Weights of a small transformer language model.
Size: 8 layers, MLP 768 GELU, 4.19M parameters.
Architecture: RMSNorm before each block, attention and MLP in parallel.
Training: a variant of Muon for these matrices, 300M tokens, 4581 steps.
Each number is 128 + 24 x the weight over its row's rms, rounded and kept within 0 to 255. Layers, rows and columns count from 0. Numbers have three digits each. The size before them is the row's rms in percent of the matrix's.

# layer 5 attention query, 192x192, rms 0.0833, rows 0-49, columns 64-127
066:144109086084171134146117108132099113150072155101139159123094126149147157176129116080147125105128160120176134102094122125136173130146170157133143127130147140135153106127103128115113115080114097
077:151135140119115153102151124132131158153116086149111084125091109092131160134109108109112149140145119124163107115130116137118125168128154128132098125134101113151124110160129132108130100125096139
068:097117145135092113108106128129141126119086137131100139129154140138117072102145175124097133134122156131082135138110135124138145145132114111107123171147116131101127181135106100152135096101167098
066:118120175117149115113122178127116152185122091128136168133144147142100099147155087096091100136109127151136109101113095162094159156136121142141122107145074129115146135149123092136109101131153145
067:133155121156112104168103138132122155135138105115114111122125108148081102095137115168137121129097137158139104097125162111093120143117147147111118116126117169089129126167114105200106120165107112
081:115142158124131109164131152094109156142101159105068147107117134108082115124117116149098108141129074159119101094118078119129102118105118160119127107146155116099128160118121117115156132144118090
070:146097142167172132101162149103171142147130169141113139090112121149119131160141128127106125106127137141170140137118091134116092148145119138099106116125124124163097126122157129105147109148129152
091:141127147135117136120129147139113128114141170100118122136095121150119156132084105138121135108121096155183111126123118122116107104166158160115120120115179122148141117096125129055142119130138167
076:084124066106053118115140144113123114127150108141135094112105079112143123148155160099119134132118149120130137126158137140139127132133122136095130110103112145078172136117176120146136134123134132
089:086170122134099082162138129095142152128091123116112095098135145103117136128115178144106158139064137115092123115091126134127115116113097110172172136116137139101137130148151138122134098178114141
082:133116102122106148134157159145101130157127100122136124113135166145072110093129116148099112168082152109109101084127159113119114171094140102146105136135149125142098188180166171118139152122136132
094:131152123114146160099153154086139156158127094141143152158099154123158171122133143103144103134119141166086113129121127132128132087125147087114158160103100092118161141118118169111121163122128149
084:156115133149133094172134104124095120084135155106180135134155158146135134119091150133117128148099154125180152155127122091139134149121080113120133105102168164124098118117093150143156110140118135
075:129148149097138138177103074077173074165161102167084107154131102112151125139121115074135095109158174147084151142148118136129139168131130101088104130129121110117135179132124113149112128121153147
081:118112138118140148129088149153183154155118145141116124122124153133121100120129186165115177113131099160120137147121137196094114149132143094137132159148099118113094142135126129088099139105109133
082:115126161141102150162110115118148141119124137155117143128147108123097126125142127158130113122122113135104127129110075154134110122145137133171138154146135126162108158135144190076105142177129119
078:162064126107182102127140134124120146089134149107101132101162070138125105142123109144133131134095148083124113115120104103120145150119122139105148111127165071132128148083157084074115143144120158
081:145084128062184127099081127121142141164124094139146098193092117191163185158152120151117154119120156172147091126136145137093126087116098139117117148146142128135078145168099166112141116129124112
077:131140099137121137142112161155098142124150096131120087114147158134139151143142101103116144160143138108135148140120161127128151125122121147152137113133157106124082132103155133148139119142145171
076:163128160158128130148091148119063141082135110139122111117126100154147137146081135145100110124149147115094121129163133135111137108133135109131144145128100140146124132139133143110089113120087142
073:147108113144100186113123122139083118156135092095097109144112085093176156145134065092133127135140106158107115150143119170065112128106124084112133122114101155122103115160119125140101102107108095
077:116119060146142132109175108130095105108085090134126138118157143127149129162129104098155119142119126135117147101123092086114112130156174125145139096145101132150107164144102140152109136116133140
081:144155153150137106129137100129127083113137107114099125117127078123101148126114130113135105143157087147125157106139077117159143106139106128136107102122128149128133174166088127099151112159143118
088:128131127127171129150172108154160139136120136135135140114107182152139133144120148126127142154162156176124117131123153137129090124130128119159139149116114097110121144151141104142130140111097124
080:155164109130147083134098149121171096139134172120126103107145130119129168115176150136125113088145138117088108158096122134108140106111109166127112136143125127125112152156167149139127117137128145
081:137093119161106120107122112124103125112105107103146135103146126142146133167124105148110159151103152131163127170159157117160118113120144111082116090128151126099091123147147150117088160129138088
080:110091145145124163139154090078113092152153126125143132172087118145144139149079159097135161125074170131124119132127114150098135138149144173145130158129134133100126152118132126127074102123141133
083:130167155137125101091102118111130124123133144134155087122115151125153121107117116098116093139138108121131122092155140112112132107151087152133117123151116131150107109102102124100110155083176147
082:098133135121143157155109123153131095109137129098113134134104133142166106115153149118150144136155134100079143116158068160178133101108173114133156123106126105143094127153172149076178188118113111
081:106144122120073178105129122158113117162131127099113116122115138139129086113161089164146110150127182136187139102134101156142132103178129102088118137110096122124112066175117148117112130125091151
081:131174110154146126082090082168131128169136169103115105124101174123109107145120112086097118134116104195112083150123112161128112139095163143081147143154109129154142159135136124133118134105080127
083:133119127113127118133160131137125185170124088124142129144157146119120078158156140099107118146115130135155136134174159136112135127127083114121141104130109138137080164111125099137134125154112123
070:118112114173103105187108108143153125137110183145141149132131114138154108116146160128102109123144134153059144135138131103156127107158099113118128180137174127111135127106151160135139103178104123
067:107117108123121140137132134127124153151117132093157145155071131126143124176123125112110114101119122121133120153125119118153173126140110133149124142107134169155170085107149161131169164077102083
066:139161121162116126143151133138106154126117106125121093115161157127090095085107111157142122153098142136168133114158140086098114159120115132113104123129159136100122147158150131152132106155085098
078:150108104138119144083136123120128152187079105098153136114130114131136084129127127119114132148117167162107137144121149101126141147110154126055138168141137121095120153130115101140104092102103102
079:144128140121117169135123106141115113133140129110145157119109148107120125151140094128142123116172122174217091120137103126127092156112168164128083115125119138152113118147123123092117103152128135
077:102172164129144170097187118127120186127109126093120127105129169116098106144114077109144145136117140178151146178137095110134097142132144113102151163127108130146112143165128121132136140123081115
079:147109153135118151093133131090158177157141111137151116135082127198135083130150139136137114148101147085094153138109148111109149100124145118116170129137117070158159127101134157155123153051124160
078:119134127081126135141136121082121127114149158149111127109131083119143173155085121129088160145139148080123136133108136123150121105135144123175109140101136096145190115084120131107139165147127148
086:141132123154138122133134084138129150117110203106080123125101151106148112120115151125104132139158124131161135171087122141130115107130072141129154103104156133162139138122144135148117054146129135
078:172124134089118153137083139142140107098134162121098119109119146133111157139106125119101112139142128113152118132136176111126152156146081157127119116132130159174112100080155107121138111149079174
098:143109156136118121124135094176138143137141163138123165123160141138115144165148126129131127104124149082132133124126106154102130110117159096114129158119140100114152136108112152091091164093134100
084:118134125118078133157092144134108138122121122121113168134156112095071130111131085098128124176093128133115089130118141142154101165109111136116125127122082164127130156173143102166091158164126134
085:120104152095176163174108153120134132128183126149140093168122190143130133133141164139155107116098124111157149133195141101158136103159142143126105151161171099144109163101141193120111175131159134
079:113155116119096116171100118125129115093121142115152098109146108092152172125134121162142119112135139116153107127122158138148122126138146129144115119092099128096125088144129147130159133145142142
086:135157173125144137104118116092149115135129125092116147092150119162116132142134191123160131164075141120121152106139132141035150130100187134140102180138087152156159136119128146083112142100164111
085:125148116149143134111154127113135111170110134097108130133087140148118150120119107122149127118145142126155134138133143056130107087117139137091141116103103130099108113132090144090158146158108136
081:129134142107104128109120126123152137158125127149111072100139159137113139127148117111102117119123149150145141156136108107122173105173138127141163168142097104162126107112156126155134161125089134
083:154132087183095095137143085152142139148093131127132108114140154115118139141146141149132153137109080150119122107143172142158134147128164102137134117119104100126075135173143148126129121132127159
# layer 5 attention key, 192x192, rms 0.0861, rows 0-49, columns 64-127
055:148125164126172139115116127093146085115131109158158091136109081098128141106107085157125154097157124092139120130123091175161113084157086158117100098125142129146173125150139085140128105118132120
065:135119105120147112140163169160117129150134121106116130082145126123090123114092140121145155153123095129137201105144164121150154133134132113123164121104134059100082079075153127123099167148136165
069:110178131149117085169121128142141143141152170132122146116086072142119123097154150126102158126118126081160123113148130131106113083148148156138111151154126162161146103120135140134183158101118127
066:082114121120138114136134136102116127116149127135156134102152114138150162123104123176140159085170108134080116141133161114134070111139122114116119127114160118133134100145154126126172116116155131
078:126145126126127155169144128141161123118128116141130108153117139118156122127142103133137082169116089189176083157117138114156095127093144129130143098084128150157170091129158134118128193127096120
076:145131121147134080111173124115143121163127124162142135146137114114114094103132113143099135142120170100138126119131170159116100117120154084165092090142074147117188106144115156112143163138077133
081:115158127120160129153120132128150102134128138119107134171155144155176159133115151111172095132178102121100143121166151128096134139130124129079092139159123096148112154123153122083078112178147140
086:096099149132130143086158143105159144178168117154138124129113138140121172108123116103105148126134108147103136117131144158135117166199154098125094128181087107129126110120180119143126114102119089
090:169107086098117164156117121140158084149137127108169130175117114146106148125151098145111136135128155148124097157126142075145116124158142128168093082092140148144093125095146097162124156129125128
090:140147112130120112096111146122142168131139108158136113115099150127108123096131157137083110127137132112157125143129118097157082121116086135164143077115150137117146112111140156113120170151132145
087:130103189174151121122114072149126100104097110154110128127102120123168128125093166135157090072147160128102166142123142148135155106148115150086148112163173117117118153098115105101113117140138092
092:120128130146113146129144120134097117111123159109102154149123147118080105088091131126156143150091145157154125146113173130102175147142091110100131099084076145118103148195146111156125136126094108
091:129168161138115147106137130090143150128124137165121138142116120125098082129116131135095130088122143087107143106115140157132132114137122104144087118160144122104160154158101113176167145132136111
090:128116100146113138141139162120084145149132109105168181114131173112076161107143143102122134177127108149136122147111121091124128137135100111136141159100154151118105146104131118111141143118106144
085:156113154137171147129130151138153096100137149129126152138109102168111160169123151115145154127113126106127129153138169117142206122112120146141100135153121125136111124109093134160117127166107166
090:131134155133129118100152143124103108133145127149122109118134153139133116096126133089131144101143100120169162140171138144135139088140126137158121137178167121138117112139107123107151074105187108
080:117172109146134124052092131156152100139083090134133129154143115165095180109173106133161177124128091145130181127125100152130114124134155123148131142168127107173147103139121177123109122123117095
085:128154124118115145150150146150154146157119108141134164120126140120117092103137084116150113152154113130084117157148113149129148134131153146141170125131103144149160141107183123127129159138111207
085:152087102098116103111142139151106138138142116097159206109136133138141134098134100090133095107179144141132099181089102081179145149117134148134113140124096136127115127133124176136102136139158113
082:120136105135141145122139110159178106144118137193127143126146120139077098140092090097145127102113101170109118115141154111153086174138164133091117188142109112094141139138135109144126143155127122
095:122132124114112150141092122113147106134099142149113112095122085141154149106109134149142150139131169174143158152131125145145114108098081173151151165099136138110156099154106101154138139127170139
084:169124112074071111141106112101145128170137123099093094181133133093106155118139088090082137134136123121088152130136143172112159138120082155155097140104128113119112131118139139115142190108145111
085:095077107112111166147168124090128119141121103079157160149122147109138104091145142101154144135145134101162128156073171152145109150119140103087130099112104095121130146149160104150096167096106115
080:125140145107095130158126155117083137102098135119131150119137138098129096087116132133103140124135171147128169109132126132127187137139118097137131115121147131075142130142134135160176116083126104
078:141127189099093190082108148156131136122117140165113122152084093124144083168131112113119106120152146123157095195142093165150112130122120109160157090115141111180109116091132130157116162182146136
075:167096136104073153119094174115163151117120153135107101139143105136124088110131162162085128105128128106133163111129126121122116118127118151146102133163110103147148126160134163145105120098138119
079:107122129144148095181108165149116158127148146134141123126114134083128080106112114142155139122148152163140172148142122132157086160151164169134133150092160165139151064094106170147123144086122125
078:112099067116120123158119135116128186150138106164152133149103150106128149127149142112142078151152139135155095153140117125085147134130172108104154159149112125119120153138091146155089145090106118
078:146078109164127088093126128108109149119166125153120136135138143114132122086140147129114160143135136150143155134110131186128121169132172140145115092177106141149131154131098115170115063116153154
080:118123134135143128114124134152112100124082121136145135144155156139132120174143122099138141153102136136082109088169108089080163126086088111122144129089125124131116153103142119112193138123131140
087:157102129149097129114148128083086100133112122180170095117122108113161135143123133131122130122129153171135074073122087112119121110109116164141120147141170119124169113106088114126127128137142131
080:155139152203143109159115130168145120123123128051071136140122136137129102131132134102134131100126157145107117150158126121090149100138119132144112132080131113162152157116138119105123179124149136
061:120128139107104091115105186076099156157109124131153142112043108166149133120147100123130122133117134099119099122129110122113143135107123156132106162138130157176101126115105109150135097103123097
071:129139127153156140140138116147132107148161144146118112134191117091124141136108116160105138130146118106111114130128135188125142117144128133104145113124125115116136111175164116135117129154136132
070:125125108121119144135122078124140112111072136146112135160144121124128131148181130136148088139137132180153133172117139083136116157111134135182164109104080144140167164112088101123134133108122140
075:126157159155109135144095139122116133136156161085135138087122142125119125143103121136132108105107108157135101138140142141116151138102112145121126125097157155108150117125168109135157155170163108
072:144129134117136124136124094114138083151128150149095120135146132087120140163119147108160112095131092185105159105143158152132115169102116096125132148134100115142108151125096128092132131125108173
084:128149094088150105147111128121142129103168134164114126143094115116112136182099096136164152114143121133100127163115171108100151102144122166165140136099116084139178112098131123139151155163127153
088:113118136109095136133111107064156148154101163158155092099131136122116138149135156126137113102157178122101126087149115148118111119167106132119115129159171116144132145145106092128149142091168103
092:122117137127134086137126154147134146133123112129125096112100065112108174126160122128123096077112126117115115140151140133086139138117061111185125153120081133096127097084143099176158067104088142
081:140141118151138183102075164139125093120148122134115110127093170117110104146130132097150087137124131159068170107167105116123127151077165134133086138128118116123124161142102119101132148148120135
086:115137078097130135161128088136105139121140134112181135139152134142155126122145121142104108129115108099138129124150140131137124132165139127115121131113120117166129137140093166179108107177147143
096:130090126158146134127069099129116121114135085112118146127129141135178144132115137129118110092167150136126150124112086143095110107149168157094127172152159141093131175143101116127111087117141099
086:117138091138149166142153195159136116168134062163147132138152147123115122118150165105116090136120065112127101079175117113097126141113173136122120122142142091133143121134140136100078122120102117
093:116112156153180101106124122102138107180110163197100136142110110127120126113127138117089143106152110120086150094134084123150099092128106140158144113114098126160093140144096124074157105170139160
086:116159124134110105127102120113118127107129133155136096115176123102138116163123123137138141127126164118110147090121108126135100130130105122152143156176130095147177173157109154127094082166139183
092:155161127153120077151138152112129084108119139102136124130124166109138118106120135095116114132148156184158151135107133129136074123106126144128141120156115154148120094120117129150124104147124118
092:065129136100117145156125083139117106160162169126120107125124170138112117146120118111156144145113141138159112144123196128150162155140129149081103089111063121130107178131129108117102163090130116
088:111085083150144157121126109140097120134134132112164121153109146174121129110149089118152115162115127092128093095152156101153130122098098129145104047128140163086115154158129114124115163078140124
073:112169161151101118145104137106098121133133188144130123111153151144135087114129102119148109158102164118127145146095124123159133119136146152130112108138118099180124128130126121135091143105131113